Weights of a small transformer language model.
Size: 13 layers, width 192, 6 heads of 32, vocabulary 8192, 7.33M parameters.
Each number is 500 + 40 x the weight over its row's rms, rounded and kept within 0 to 999. Layers, rows and columns count from 0. Numbers have three digits each. The size before them is the row's rms in percent of the matrix's.

# layer 4 MLP down (transposed), 512x192, rms 0.212, rows 249-320, columns 64-127
100:523450480498532474469520547494532509513458501463533526478503553520478461519482544511473542523518532450539453523488541470529545453556464553451397471476469520583517541529494486478480561457440457
099:496514467439485543431533483504465509497499499538488558537567477515494504492469441429447482507503476478594482473575499539549516502503442588411421442478504495521477462515481581495436501500393540
104:523503485467452450474457483495457508526434520522552555484534431576581454510494445482495431530453502510457488437488540484536480520500452410551553508475599470566512547457485509484541463542515380
111:523527459489550464456493463597522543466527448483520518564401452494482519525511526521507548522495457557431519531504503504556471520453456457488491556490529510479475508455521565493536451442562513
104:399586513480492417508474495503588526528455482540524533489477522382471501468532495514468467567566498431517476495578484457556475504457464509437627480482488481478516553513503557520466496487513446
104:571457515425538526415487520478494501572504502513498500541518547464471520476431487514495538513513476491529465513503517526483484515540513455441460510502579528512564465415527526641487536493485503
102:489512503536555471540459473515417463486473511524450511533509470507504445498487481427538495467467482499514504525502485455459535462485481492512387469516554489498495554517614533446501524577551557
105:459420511539429532524532522496448563450475453496496524507529483483569512517467509492482510502486542509481509519472544500540580518500565529549548497515571556539549432404513493497501540474499529
106:496496430504555516439503575587489502523453474556494484500463535514563438508559486486501518527460530478523467479507530504473548533482447450553382549537518623525496523533526543493547552414506475
101:474561506521456466517472467482518460464459502492567511503466520472496485442513605516458491568403501532467501569506447507467503505503531512510517517494494525427522496559474379385461529523573493
104:511571481473490481521433481559459566551493474540474557525488523468489528512483501583505428454545457485564485542437456510483447531527508469478511525466506529486511467504457460437484515516446490
093:488485471498451512448535481609464499472497409446476463497492484499463560549549463534483440484509556481490462446482541513500549446508546494507520508504485442523474513469538566512475514455576547
098:443466531538512537571382469531490501487513439535588562509490552502386504476489495505523495449510519449597573512482513495555538549488459531544408432474507600483490503474539562553488587519542535
096:560463486514468511520508481565515561523503534497491501490482462496490512546549466539478513459479497512470497457536552534468489482456498540501561527464554531438491515521479519498462459458534395
094:455526503523532500472452499567452497573511531488479527524524477405472446504562542572549496557506473487486441530519493468421559538511518472493566499446481474477474506479514395501522470573545527
091:498524488457576552505531470540446456554456504479511529549497483598525500536507492444477555594518533488442467475481565511461456562573510541500487483592454541532511499502415518503495541477464472
090:503499485459544510518496529495465437461525462497531531556518443466556459501476500510513526423518510480575467499524468548585493488459578545467492444475460567504491521437501578444496549499503488
101:519452400461527477516503444489491507463532519475478454456512479555416497506473498457502527436544452535505526435578486401549479484445524432477474497465480584472454456605506474498580452547519527
091:529453467530509547527508521509447518576607543578509604493566506481389457460552519467522459456508490403496597532540497524514553474471514508474535477501492459495488416501462491528559510503509605
101:494462472468439501479542554447478586497520509577460471524533534478519515482489483610509541429486465495436502475430493497478554506519484469562483469517515555550493595527533490386497461480503479
096:487522501514551488530575555513504555458532532506563466516470486447546528507488580509568527509551505498569525485486463517487465498534524470434466546501531453430474529536558449510526498504492567
106:538505535485484519518449465502527536512470535457429562485554450459503467491473570423543486513510546445458532511508497448481530430453455493527550469475499509474466476536536499503445449455509532
093:516558524478482482518506539454516520530427491532525512551496493474490490505534426566499501523451503495565482440478490512473529476465537409508538577527473559403496496475576581466462510585559478
094:525602539475502449502506512562522472447473443479490581520508454522464539557510452522507476524524473586522454538515473502479544455517485456559472467445526526492463450547545543481486559456517541
104:470451541526477499518520515475489632513582448507429502512499532509515489542585464570516455493534449484539485548433471521520500501463478502517618486505610479472553553482482465492493446502580476
111:494555512471491462523539386447504545528525511473447485451499542529428515497556580557467475489501533568548437514495522494467495476479507494572451444483434531531500563613484435529545523432497496
105:562527559520543512513503443519528486487557514486520522525486548455437500420560586496450461551503501556470590498518473429512515459513492538571522500522526431533484433479535469489510581524461496
100:477441465574540457460437498477499551501547459516491460459492479514490427456524493470517516492500560537420480485552460445487506507500462495526391502427455483542514434518530536517513463508551474
098:527495483532522436443497506463467460440503558568432501441437493474550483446511449464434527497394486522504561457482495422481541474451465461497538540545525528537531491477487422532475537441539451
096:516523534507539503492460440512550491530459514484461520548485483437446542434555459508480518477501491523536515527455423559468485518520465548489579488462581497532507517538596496526430473477495492
093:483434452482532533500489479517557483524493471612525440455491467486423445464519441544514525548541566446528481529488560502492509387535511433554409512616569523411473527571477474500472519505485527
099:540525480480515495525461536508463526525490522577495474505536519485490528468485525462490353489471511582479442472477507495529475501474521560475393432407487500495517450512549484510467526495517419
096:446443453550479493467451495499522440446488541488475459485478447478504549492469565512499462490436542546478502441480529499492510479515494500471466457465495491586473474435511477553417473497493525
103:560462464463489460575536510581518513441483543552462529472560559476557501505497484536514526505420486556552478500500522587562506522529502503491479457510507425440509568534556533510509462458530508
094:502452550501489490474533512560503517521472533495500451555474599451586530563517516490481532499516547531466512452518518542485523470527506488432574493547403503474518450492422447495483563528476452
107:501498512464551575461465504512514434529548526438498522466535503444486510578531529499475530578566498515544577413539493520490513550542610517496446500530479490485497540472506487522429536462524450
099:463552490496493457516522548478610459441529540549501475474473523512481488502467582483496494475516500481526459503480488531492522484541493553505537500486420496536470483528542515455471445481464505
107:461484454522521477517510458493439564486491431489552482489416463490482568499502537471457535478542508550498539462490489542489501453476518509494483478571546523550506456495515510537543463424510493
103:507575504521462531504517509440518426503509565472503564418443506514508447505548557461433515492529454555546497490447537479467459521509494537530447466507468462532470508515487517482492509508514492
095:511506506482474485508543512510434523438507477477465514495514480462529549614502554455473466560503443473537561456522443553561496546469449501571534469597517500524539492512530516474517558498489520
104:434548479492459567511420501532527445497505511480512499471488506432441476546521502530407463575460482465450479516449530454549468608513473513450461529435465520450515491500546468461475533578573560
083:534523487489461403476505551510490507568518505540503472553436555495538447481489481458470485470546426503433475516506466458472412440487525554503555553510541488460560499452467454531482418468498481
102:523499458444494506576485460526449537516479499513499480499479496523451497468445505500442487578530410465492487479464444506461494488528500518526473495486478568434525493553520547504508533497451403
085:490519464436432537543570527494494511462522518528478547596518561489541495505499566482476495503446433501417508455580472471456459480530502522460595410535568523478511578502507509511459486541539452
106:495478509456515539504485546488527583497460456470524483430509503513425474508475464443449480521496544523390469516433467509551470469518457565467541494468550459435499549546569540510528527529478488
092:396470593579497473495457473488455517461396487420544483498484493465510574486458528519457490514480563511519608510517474521578464529498543489461484498469442544426493487424513462523508487523528499
104:468493508492457477478503437550523388507485562504511517497510473521483446453505514493463558504543553486555504495499530478495433504504439445546467471479493466484503558524502497529510516435451523
106:515448491537495423441527545488517541485504453554516425477444448458502479487478478482452490514567525517410497512441552467572519509531460433532469515522548420433532486539480471506477448487462462
101:522502516475426502469469530505526534434560439500530488473498514528424530574522508516471465491498504451492486534507493512521524524438477540455540494525448490514564500515560497458468550452539520
099:501459528490447532566509483610496450542485500510465569464494477463534519530475488465465521462467526559466537584511492503500537568501499529534487577463493538483546479475475494528521562463545512
092:506554417572557434571551544463552622509494502475515531565507508547489501514451540501493522504470507464476465463469571494513549452487487501506583544468489588502536473483516523493524481584580450
102:600532525502491509537476417543475507401514496474455383561505499522499496520506488425537406551435447573564525542503511536456419460541564482452517445494535494542531448512583513496499513530499478
102:455480496511525546530541527499493396417541559512495517499559547486546520438557454408428480511432489507534517490536519493572484533463522513440526524572456475577522525495510533467512496524567503
100:494508526473485498545528556562402556526516454479523511495507491480484446447468557499486463535542414488516421539483398526527545561534530498487517458510479591486568511546460506445512444504521474
103:485490555508436449423525496408460480543453453525490508531428479449492463506443560515477427552483516531486469485507532487561578516482463552442488459483535583470493549490517538534489512525533496
097:469464466570479484508455500508460511582519503533525483455499501491497468511437461450463471511452539512510508467586554521502536490438505502540506587472470520534545513505489579494573524460567543
096:482541521480494504438467492559482470498541510527498509462470501472454500489434494453521511542512528508567467505547527503426498503511484514469432563518466424588432497528572581522374528481459507
105:476486557487450468517474503480586475549534581494452521566465516543553433460498521499528424548529559566571480539526469491499465530564493545562466467481536529497491531533476507480466525441443481
105:388510514480551542436549492555528489473525498503473403495502491537423491502545485490491430524461520442398486481527407436536437552461534483547500518569495502510536461510511535503530416541531449
107:547536541517463531499520469479503503506544505583491516517479482463504470520574456516524475547466540517526557471530519555508451494558502496459633489524470468496527500519462494472506459482506584
099:525479503515461511498519453480569447454472551462463501492488464520472446522542496502518519546503442571497435486535586483473544472533510512492474504536490450513441537535481458534480500433539512
100:555445441540510504485561435532442418519493531564525480565420510520494518454489515512487535456520484410473503519470539437483475549507514452439491527520549514581492482474472503490478513464526492
114:466447488490517531509528460496453476505433491486503453464493512500442468542499386482454520600530482494487524531465542501479483496504462487483406517497512491609508506473431478547481490444464449
102:455449512513437452514466532478495469455575490502488470493521484514506465498548480520509491547512421493544487467451492518508446507509477511538442521507517479607499482436448527476473426542488461
103:445462489531491466515471483523540440503452477525505410464438466502452514519480477475539488467498523552502515414523549503483493465566482461446442498455512569507486496465494536515489430421500490
107:538492418435520523484506465477457473459533477490454484479588432442423508543391497500507491470508452482483501562498522451577584487516423493461554539452459499438518492544479540531507478508483552
096:408537477469457472422536560528509488582466477436513518509445505510457490551500529472515487535529461463448504419555476443485526513469497496569468543503540491499441489532457521481516482479598487
092:524441539478454499541484444520583466536489496470497440551527557501558550515492439507518537525487572543545490554550483525573488438507465454531499551463558419534545513515494498518515482501459502
105:472531517444479495476488578508479426487499500448578432481465525502525502562566478450515458536449493578416489478468473495430470493503503531477455508460472520533507518516467501503483489497506492
102:466465467431523535493454593546542566507525559529489512500534473523451524529488479428543472441572456556488464550498476467488451529540525460409444443485460412433453563473467432484440553420526519
099:454514501506509468574533520616435505512538503513507448558486501465502554511477550447506513502507494523464527584492441521467456501499521480460470471491454521495425409521438488410521469497551553
096:475430473484566578477484503527495454493417479495391440463484555551484481499517465527526458505462516497504549502511526541544449448554525440499503512476526501513462529483512508476435525554514465
# layer 4 MLP gate, 512x192, rms 0.297, rows 250-320, columns 64-127
100:525449517568488547524544619461464561439503499556518486418468525460495571534519454525472507489481568475454426516464421529476473513418604542503508509525505489538535529494502525512570538546496492
105:535423498479457479476463470459494550529455576506502443437467454501482549476477548491446515561573502477507486528449560453518421567476526482496583485518481526523529488549518473480480537497470526
098:534569511466495486488501537551490524524468463523507490454498540557462595532470475500459441518462499572542583595469592483532475495507456504492496477496513556520527470491535510527516515448491575
101:494481588477492486529471488537433463480458481523556525495483497473530470452514456500515432454460502581542497496479604577488559452507431494521486539528516495484569463491448611498492511489530488
100:514501537496505395456544485516463486468440470472471517503479615501514442551476488481440485510546428464525507517474535453520555557448448540434595505481561444555497501511483524503478585440457541
100:491435447424448559479457549488526477492533474535516574534541536510507461524558474459580541469486487497496474499496513560520589442481519467461477496492412515456583535510496479492485484467481522
100:538562451514507432424483538541455549450461504507498447532550480477478497530491506529529539441554477542587513441487495566523491536499423491468512544524504511432543452552474576514574542515508520
101:486565561453497557546515514558579549461467507531530551422532442541523539552543436466449488539535504528472468498454499487560488470505493403480448511538552456511476520571526539449544491510514473
095:491488480540515521517480508485486545467451510463458432486530535520463513506579480504533589404510427558542565454557563570532546480472543493530543466504575551482460569493459606529562480510478519
105:413471469521482505527581495527435534512439504554566522525494526524509487587532502522471499520561462509491454482539545545534454532480441450588555416466478501414449520517450475445504530507481447
097:374486510527501510483538499520445466499518447501500478511538555544453576512550422507474404514558530511544489539564521521535492436491594468483547474440548520466448521447448564544486502475471478
099:551443403529500462481544550525522509516547541533500565507468498500533501478480537559533505463515478569447466532462556508505505526425493524468467495504476509499546495490469465519522567518481523
098:482557474495486505531502511497486523590475455529534540459500511438473573583514476432544525512455496490561548519506410514455534453526449446516496475504456498514491413413504531533455543519459514
095:543498422598497557518478490513488486471544540497544441563468493466497466476574543466524533494466489452469515485448507489492555482408513474472452495461558473518468496451557457484524450578457452
098:601436490503387492526519550438491529473472531545495473472459477430481547594461450526546442507503488478485492463504476529493541528500489501524463546492482548553480462538548539542430494510490549
100:497575464458558531477472474531511506489436525493489451421476509489495528467519431490387460623573502426432480523472515472488460518557451461504483511460502487450478503525478455502546450533514464
099:525477568484470462529496617490506483486536430495440495483547528509540484535452496541504520548506555482439580481456499461528490575512446451531452467520586416507536408455547483502521559471569562
094:507513466600504448477493475522489487525535515454577559494450505459475507528469468512472481549463459457522520492466589483553452520515502521523561564527579445482513522557508536470523551528495480
103:544470390526527520501479562512502502451514531520525503581536550540511544509506444539515467460513485462504550595545502509497566434538533467543434423493457503511492455477434513460499469458469527
099:402456524502538513550492495542478491507448459483427502497441534505464585493512537575536465429578471470499540488505532515427413441540475528502503591494511450489473521519495459483514576485485503
101:528518528507502506533537458484492498490557477554496548492472554460504465499512468549417517537514429475456471489517472534442517478449427476523453493529458565505460560510528543460537510536528463
101:515492497509534480499473491490516494475591547521481482484438472459536500498559435508481512512554356514476551456433516532488519496552500513478480496468574487473485517528491519422446557492484498
095:538480472475486510526485466497514513489475502490533469417479487444510518422501469475499476436479487531586483465505510552498527455475541475469445554435451517580524514526470517496537534455415498
095:507536508481469481543570480465434515484536452508476497500503530468468564497469534567477471463423458486500517517539492540453480564465460469539541474487494433524498587493446486438554449484548502
100:477503552488485446538574545468472446454521441486473443503492590489508525477438475523504511521505547485489471442502474540528565540465458503521549523442553499510497416525499496511440513527539518
101:498590557516430486499542476483503448500529505557424490441497601489504529562491540470502538573432621491490547507558477477522464499479535552506464519553503499497425574545515530420537499543488552
097:485472496498503477539499533507468404547456474522445536454546563521461514476539456574510402501493500502504507499470464556470513521527509414435530500540441569535440529487492497535533577510535500
098:544557491518547482501465514504454462580485495620515539502471502469532527536501501503483530499487510522530570450464508507558502548483429505519475510578492448509478522492515540472510474557602583
097:528460577496498480502477493479512532473445495502528610458518463499497525459468423477508504521535503546510562452512490497470480590585464501515504525489575489541444512527543542534421515467565518
100:452456543503472451510419509575564479528473596451491561505486478499469541490433493495432555528571509479552541538462480454558453455556517511513518520503518496492508489495508502501524502534422527
093:512544462453501479502434551521519552435499480464470546460517551494466553513514494586515609545465476503499463465416450557539576522475540550485533511472451505426488463453472492515503480493449437
093:558482522548482510551540552481461496468478515586578429508536533590489493453537522440476456461502482553496561570513529494488461463484487543453539564498537550541483547505549509498524516520509487
098:511566463496486508472483518501495436474480500438483531471489498499527502501497516510480557412500512553502493507508519490540496442397463503481536518509593521503486516537533493525493432465438470
093:515530517499510522489535533548523597558452500574524528553500525445574509481469488452550504474534528507499593500534573503533446548528527485417490512514571466466552510487433499518493508500465553
102:526546474520553530519534445536462486544491462562547535558430516487492505479523443499517509557528496468460470528475447512477445490538428500509506449538488523583524479533425463461551498482478505
099:425482486531528538507465514565469528540491524477444470542338536455547529412453528449531559480544539492500545539499443485491428517525520422544541531539555447520472516474481487504550482512491422
104:519474541562533496516472519520531571563474523515563511538441474499467552411451472494483512477492562555550556528469435556557508494519461536451593491434462494589526505533498530523484456518506488
100:473539549498525543441405499519540557493462496452507513505526459473499475476521556429490508468524510424440505532519468433501512489536490530486534422500501488464501458454517554540440524527510480
099:516469449583512495494475543507503496472494516512536535537449467496506523501481423504467481489556506468483493522511541502588493515529563504524512528507533458492511547571532470522486552548463511
107:551462506556498469475534425505573413481457484475497529511487443488559471503524534561461545563500464450496533477559500449457501495547531569550459511480516584430507525547543548477449525510545491
091:507488456543517574501493492564497499521484550535436503497563516474572487504526561470568472471514511480492450529500544544450568499458457482489524523468526547537525477450529472513513478448544439
102:579457469481501454490466564575527424505445465475446560512459556518511470579462441493559547409505464537496443492492516462397493523533543514515473556475464490457453455489492464444567448522568490
088:537426489522448453521481458546508503478525503459513492548518474509536566520480445509465496482509510510459539541452546453510435485613490467454534544495518468460460474561523415430512477550445528
105:565514446588473462468435516485483529393530532470526515576543520462499503487525484553492504568578513474545487449425513469552511476436512464486536474486509490503444538447523483573438546483481549
095:411493547530490557405493412550469459410481545486515480397525512436505469502473491538549437507431537462473543536494475544488448506390476511515434524488487499497535479461520552434481589421564470
110:499465558482473484523466531517519457433470477599445511446523500459537487486490475522508528603519456451502501543525522553479521523481520537499512482475511535572475549473491401531462539548500487
103:451508549423474478457458477430521517513531508510487487469476526460557504526463522498492471455513496548537483505509465470518518508489561483497506463572549521512459601505488503552499519532477476
102:532465505552552507492469504505416541517469505439518535563575522500479597484583510438447511505462516427495539542453467477510474491485507483424527490475429469537480448519553503464523521544489540
104:569511527470531476508451518482455502538489475511500553439531488543539522412430517452453521468457576493502526555476522496572403511486489474518533494510460518445507440449503501480517514550535526
100:482507511472484484464444484488477504461597592555445441531475469435555480413549527525507476474453483467465526501540513538526528504449578475441462468497524409501562556538448488535492507453456506
102:457521540517490496436497486522535455489511603477463569503543519508543521503498474510510476450491536471517533453512536465509530497535546511553546449526508461498543512509485418524511463474464456
100:500481510516478535533546519511480485527508527463491563512437500564518507516547463464414501544570558517521491499520484495532445413488490438572490552499523517476478502518494461560560418506436482
096:509494496521448515509475492470492449504489450524429497475577489515497499504448530508484524543568486568511450493458465501458523559464554512505560528491461471472496503449537466494578573525520506
097:488546521470445493613558455529399502484513506576453496512540556460454500532488521472525466502513540514539459553526557483488591525540531542544517442565475534501531445501470489466467467459510426
094:576501494523515553463448452550486497486510473475486486472498495534519510506536516495505533554546570536483546474510443534467545547444460514510501422520482475491477563396517438513448514536524483
098:506509563439521486594449518467507506460536501501487501517510569476480489483555496545446446457448448458488547507447529443616514450505471434488521476500461468502551507473473530599576476514473473
102:485542509504477508526511542456505519506525456543482501494545537572495563549528558556459578506438450526488481502508536480480507412530480358580534547534452529514457485541514489568435527523488463
118:506476554486513495508438442441533461451537461525468486491487504522460532481467481518536454431548537477520494480556451536487481542494502509522554447561527499479485472485488521470483419541531474
103:592503481469496511543519497572471475442507469468521522502540498542497561538498558537491522470528474517538509496574443555457510456474498458485489510507494502442427537503500496421523526526560532
104:564491536532505450497526371568527539502462499470479460468504495430528517522493519576519531508535507576484461496553459551488569531527504466519446513534486488507491504479533471456490528476497486
101:509465420478531407445459463513389483588504402565451507501432491499555534479484512519486459492521536461516530467500531491442506505492572491438518506515496581543486543500539533448498525514421546
103:482488507541542452508524441539446561447482500450599567569468559447488503508536486484560581532530566536497487506529548554516532474503539527502477514539605511435430511449527529466531541531504445
104:464493541460509553560518562496473476442452479437453524505471498519537485448510483556488470547560481511606527555525491441504413492559552423539481499449494472491552503508460522523427514520511480
098:482525489416452470511508539573450517497524559494501479456454486534515530492496496504430644452477444509479508487506497516474446521486528537547495516551481473472534470509469411416512534538470522
099:533469518485579524523509497497466461489468507495523588479511503445488481508522437568490469445541551466512455488528488522550483542538437526526493514556500447498426493569525540542467537479505538
093:417424547502445485531533496530497543545499479476482484481485480458466562490543529438568430549458517548513532406442587483509560483537540529543484506488553460467514438461519510449483571527504546
094:488518592502511544473462493432528499536518469503537468518498460537534449495531491455590443475506526543549472572458508519533506463515432516565527514487518515494522454524462522440498587547474497
099:534438475523448453495453491616506482463421514520459580545512460506481545542450522483452455522512533458517559480510505540499420466479450534517457473522493482451542487560579447460436500481529536
103:471480465473448443480484566508526549486535501466487514548541421514507527502514517500440518512575498523500492461499482551413480536506540532488484417449496505508467484458427487471455539498501571
099:527541484514529541546494559554527485455486458487529479496543547451498464515436518570559484473532474534494491486525471484461542515509503474459507573553472445499539420478444502477548543488509520
098:528541509549514576528454450418508527554529491488424488546507455457563525622544528516519444566530470589455513437496502548506514500525432483560483470532529456540531474515495476537450494492457528
# layer 4 MLP up, 512x192, rms 0.317, rows 250-320, columns 64-127
096:492517596548476511452525523470550473566488520487489556493470464535521482503470484461485528490380492477512523488514487464539550479451552527480464502493466518481496476493428529494512518528531408
100:468492520495485403430450464479504509462569514573507537528642520548431496497544460494492544513555552559498445542566531455536515493482452491471539563487469569466523498452458491485508466539498588
105:521493448477392449508533528541522521535476439466447533534493609534498528487444533561532508547444418499535488502520501503542507528491411520446493453504544458506520497512541579474482460459493443
107:542579512501503553528494518472556569478531521502525486408517461477468493458482423556495558493436447445475522565464437527441515460546512562474543449484466553465444542507433550529491498529428500
103:504554484433515468541530558500438492478493521577513537496464449457567476535523525517452509535533481537583481491527473557421399462482494524419465471555531514497501456499466459479503530528560545
099:518481526492505566569531519541494512430453452449430562466438479469453527541495457490556566516477493458498484562517522562469529466500426543493456518453461492461490540481515546502453498498520572
100:524546512479501513476514499494565482481451544451515488503476553456542465439466469463487516518517573368440479554483493582510478540520471490551531452489535486456565528517542454493608516421480551
109:523542451467521516492453469436475525468491515509431550378477424436500534514545410547460580589409547523453518539502508520544500529527411465536492545494471430514488467486502504498519548497462551
099:508536570512467490531448454537502510550499545466453450499493455536557520479498511424428526508507370617513522517491494540506485516480415563437551533543433538481550527492474561507496481490459462
108:547540493515475563580462533546471526450464552554493542505426555493509531503492425503531521489497516459486418497533506494438452589496441489515560518534499465501483491504452426480517510544532546
092:538448521512504534536458513485561474530462493547505512415541461519459443477435482492536512422450503496429513537461488477472489504471501503523463468493541509494412445488452465473542475513445496
090:503510508521538542493554459542557437555612545524497504590447486505611486454463554528447515518462524463460499466521512491487470520507472463510475430471490547505505526469522556503534528496480537
097:502442554464430472493479458534495523412535528578482476556511475475554493489467563571551444493554505462391468497467515450515485513495504541508503541426487426553550500501531562475515520483534470
092:492443546522551489576504478485549450544546466603462504435462482486564439497483519463519491459547463452554492505517552449462486472506493468474456572510444511503546460478544563470409499545566519
092:499543502465518519488511533529456490451471433512593503443510522446541482443486528573477478525471530559409446514510476480535506564462427494528438510465530546532530490457508467490520547466574495
093:467514544518499470503470427515574460479484517599473453524532526537424530487520452493456549480556473480480475556445472470457441519520498559506498536505489484511532525475514445525461467546497593
097:491510503445536515502510449533557441529495527566510490544589410491471522484489522608516550439534526510552617583532532451482496438484532505486499573489441541489449480541535474491446483519489436
091:528580500509535497515514467455455475486406545431493488467476499464579484514444473564498461505459581479539493518583471505504470524518456519528488546559553575506507526455516490534480516512556449
097:529518490480572521471513545547470482484555505555511412485472605421483523491470524478499473460583457493488438541532546498503557598469534534494578447479460486548443435482510477511522463546408471
098:485516539510532518535439509530526528525513459519572484435506572478478423515495506505485512472492492609520456530500460587434564433489524445485431436527443503528468549431493553538495559480485486
106:428485490496535547558526542524553479512518519497478536477544596481527501549536509475518466531544457574432538444580527490550479513488493478550436448536470541569523505474539466450428480496471484
094:512542537493501489501507474475482533521444504508563489469581560477524525532459514466512518526468520472505469517571475402471475445493441536525517461505489439501551479462447533533534444491488579
090:504503558507489559479475545545479466540513525515520503441558521531560498474544553573456458538454527494425550541514436461468515481475488462439484585539475487479495527628486595511550533512477463
100:508449494483487480518535536494529469508443495522491518505574504553530418571497542480555454449506433415385538493479444507531486519499493476461547471503454505501518527510472472514466512462515525
108:469500515501477522456505477445508582493542529472504472564510498547478491485517453511527494485480522532431468476479448513553516507589545512500474534458524479513446554573564505494475530483538476
100:521589490506473454470439455512516542487445498466501546495501525521500511505489394473495455502487472515473509555479537511596462528528484497485468514488492524435464595488483486448518519571453519
098:469566497469513461529521521507496476585589544464510559452491473504511454544521515453515482511429559553471439559449458516475433528561483528530512467470540494466468491501549487467421510542543545
094:522504412541529503541435526478578503420510624385548550473538570469439446501442444459491508518481521492509485602529492517517496529524542474478528491477482551458508464561479495512503515497479531
091:566469571512490552498471427483491525406536499478590424527483554523484503498497511532473560539476465522499528482597527503486505595423533567553443543479388514473509529491457435526532510491440518
093:493526505514490551490538495491537567457547461537524470493511471524528509567495503461429579479559514541483441490437432483553464529487533489512527468488514485437454486469519469460492544502496551
099:556484446483511505572495452601556518557451487462443528528555505550515502472471452509498467549539490524394491556464460564475479568566567542544477552506409496485450436413485514524470501523487519
090:609507485510520565455483600462505477480452583536575494471413548426471439550511537442490539523496519445504498465527504539461466514492547541489467467468516481540490433446563518483526458563483488
100:476509499507560518470509460515438498518501476547505505474460483438515511521476479478488474593468524486494503572521529555518442584519543524539510566474480526543434409515510523464514494436617520
089:458521531460451544543477512464507505507513531468555495480575494538513470488504539496440491522469535480432557535567518446504475551493439482502530509510448534497495479585487496580467492496543617
104:410491471481510483509443503530521535498562559458496466488552457514524531490489499489521517528486547541466497498519480517545460419512500440574490557508543474525504467503574453466481498463524456
101:462541534533491516526498463477512430472529534492541534461530503467432519485507497481527494509488546518519471558511543569533430529533508508520497428429519579507492410441514443495572504455570488
110:517472508439512536478475483438483495434554467549533584495453497523485445524574465424486441511539492553492497533504515524529509501502521411513423417542463554472503451490505453497530482533514579
101:516536493542511485501529470468501431489494530506451527475468522506492459541527483463466572442461579446496514461550452515486465536434496510472466487440479576522494463524422506538498431466599466
095:540411453516463477500448489503524471541450423526548555408529517530497512518482499537552510514438473524438445493494582477525461541495473502502501591485436510524543466549509541516391458456506461
107:543554550565592470477501497467481531453470501485458526466453493514494446422574499486468507519502454578471420515561521553557454488512459485510543489553456530463549484557412513505541513501471501
083:508502515488502476455479517496516476500494470479549553578484559508538427511488491525557515476524506513444540475537451509432486547513465465550488452510518482461489463566539550548479536428511470
098:464522490429516470512500561516428516520515516488549405456481513507484504500517585502485449491528522530503552490526473461482479459516535562547568454513500545501547511483532524587528516465426451
088:466499496486547528575447475515446536525503514530530503456479529515435519491459537478522546498501482468480555504513447459428553550470452492519464597499498552562535494537479651500554469502447511
105:547537499524502551487435501504492498485473487442466523508435511483471519547592499493406524541495490423466499508561482425485519519531480542524567519522461507525458522468523510530502492550477482
089:476487535514571528441522486487569490481407495491508512485477485427511516464511468535566424487477526515532526455429603523525422547478423446505481559430456469473465469498577483509496503506554523
107:472449509470451505570461430559511509546478466511435485524458558513516444547478480522529477525549433485521484553517480506527453508467505490535520514475471522559504539414429485582522563433467417
105:567526532405526436408432549490540519544472473554432486487482464493485478447488499544558539525528552533556585500508477504503540447560531519462560552575429460560491495479591514437427525520489493
096:477484527485538571479515573530548503499493461480466453450491541532555496527452520632514501511517535450529445523462454518509546474552565492574441488497472575455478470473532555406471498555467538
097:493527501444425511593549487524468462467454545476514440541481471475544483452535506454555464429500552506457535501539544524499494548556453472513472585510613529448595482470531552519474542565453533
091:454520483468541448508454502571528495450403495488552468528468538502464506504439549551511498495504506488532441580491460502477537501578489531516495534495469568556510449471507578499499539501573499
102:488550473562495546489507523517467562551535504510550502533445560443482474506520518473605559536544501502466440523421521550478525493492456467507423530513514520477517470513537562519544502507447492
101:424532498545551482521507489532539502490498498550456455517568507454450507470472476570520477478513491470461542470482489468437592516520507529493487432583499565545537482457505513498546523486422576
100:624535525534460468486500467467510467470466517529588492449513487502458544493518458521571535540580527536451487474482536500512472539499548491468523533423521471514480617512496441416542571468486518
105:449564522538483476508461475472537525488504435566525486444527437556537490487504528521557493496503478534553521428493557480460554417545496435532421486438532503478506540497463542491511492526472394
096:426481530532445524533448486526507580456465552575507658479442554451498461522530543538461462486486499469503564508494527511478520464488475504481440551485528486506603538468535530405512493395429483
094:501424488485546507585551558482475466439529563492482508541545497539530466546526481467517514491476571565435500534537518504490546514467449564558544501549538467470446476473480448554490530537437470
102:506390545552458558510509492495464502525503458491556488557512468474514474441499541541469420559531578553497491464553434466577498537549450424439442520529520514446495513513538529520508480518615494
111:573467438487497447527484452458470501514481469483478479496550546500491462527447460558565498524481480526512472484501554551406399539569475463496560534473497509457385529527542459486523567414549544
105:461452493560565561550497524439481506468525522485532561507524467473487503502561505501526484537537491484444471447479477530519489483442604528433419465385488510438494463490442483544481479458513530
101:529467531428493431459574438538470446541466494578447437479440491483578464529480514520503513469502514507501509514506533502491532563461535491496465498460518494462480512510513512552456530510484508
099:461468537503557407494408504467451527486499491465471499487536535534480520540481464480487436514551484571524532510457525487463523467469487508497577574513501518538473395543480569443503479523569494
115:582478470483459478480471481527475468490528456525523446534441471472468497511535408471472491485505460577513461503459472430550425493446479515455464499513530509452517490488528581508440426468519624
103:562469501511520446526547430512572436526551435545487529514509527507513460490590468453496515477469564506529464504462475413569420568384500535491524495493510477587456473515557464511457507563469502
105:469491449446536403534497462464450474461466466549466471420457521564565416473565534514457543473466520540466559514481478473556479508450478468519445480550524496467498497481483502479525550539524483
102:420448503547454559521495509474489487484492569472538521431510542536513548480544480560528532529424508468511454419518496485471459504543505432513556540511464478499479451510493609524532577495553547
090:541563518465519536505496449651459489505519497553470524530569454454533499476478519544463548428519528399543492535508523511453456506583498489403445504470474471558500481546475512453469529484485448
092:459547469451527542497507528426508501453566516558512502471496467535501503522529581422485469451478530524550492461451481524494565504517468503559542525467569464552558486476493533464505592457481438
108:532439484434479467450469522503513545447504456482549464497509504524456502563437439549525498483446462527476420507365528451469511503520533517509504603503512505528510506574534470408429427577536516
099:482451520469483504493518534548397400504523472491499451484559452500477564472493484572494444505491483486414471512533476450520466446430496509472451461540443478501531557494462492519506466466509522
098:517517440542512503553560536557459535458541519428511475501495490462464497486504478490474498477602589505526552530480475519418486580465461556417463521473488463562438476544517467427546523483521494
097:466445526493478480508482528563541500519503500485552457461454527549493459462442500502563531472503496447512517559509487512521583493481483482500546497507500533465564488531501542512479517547568461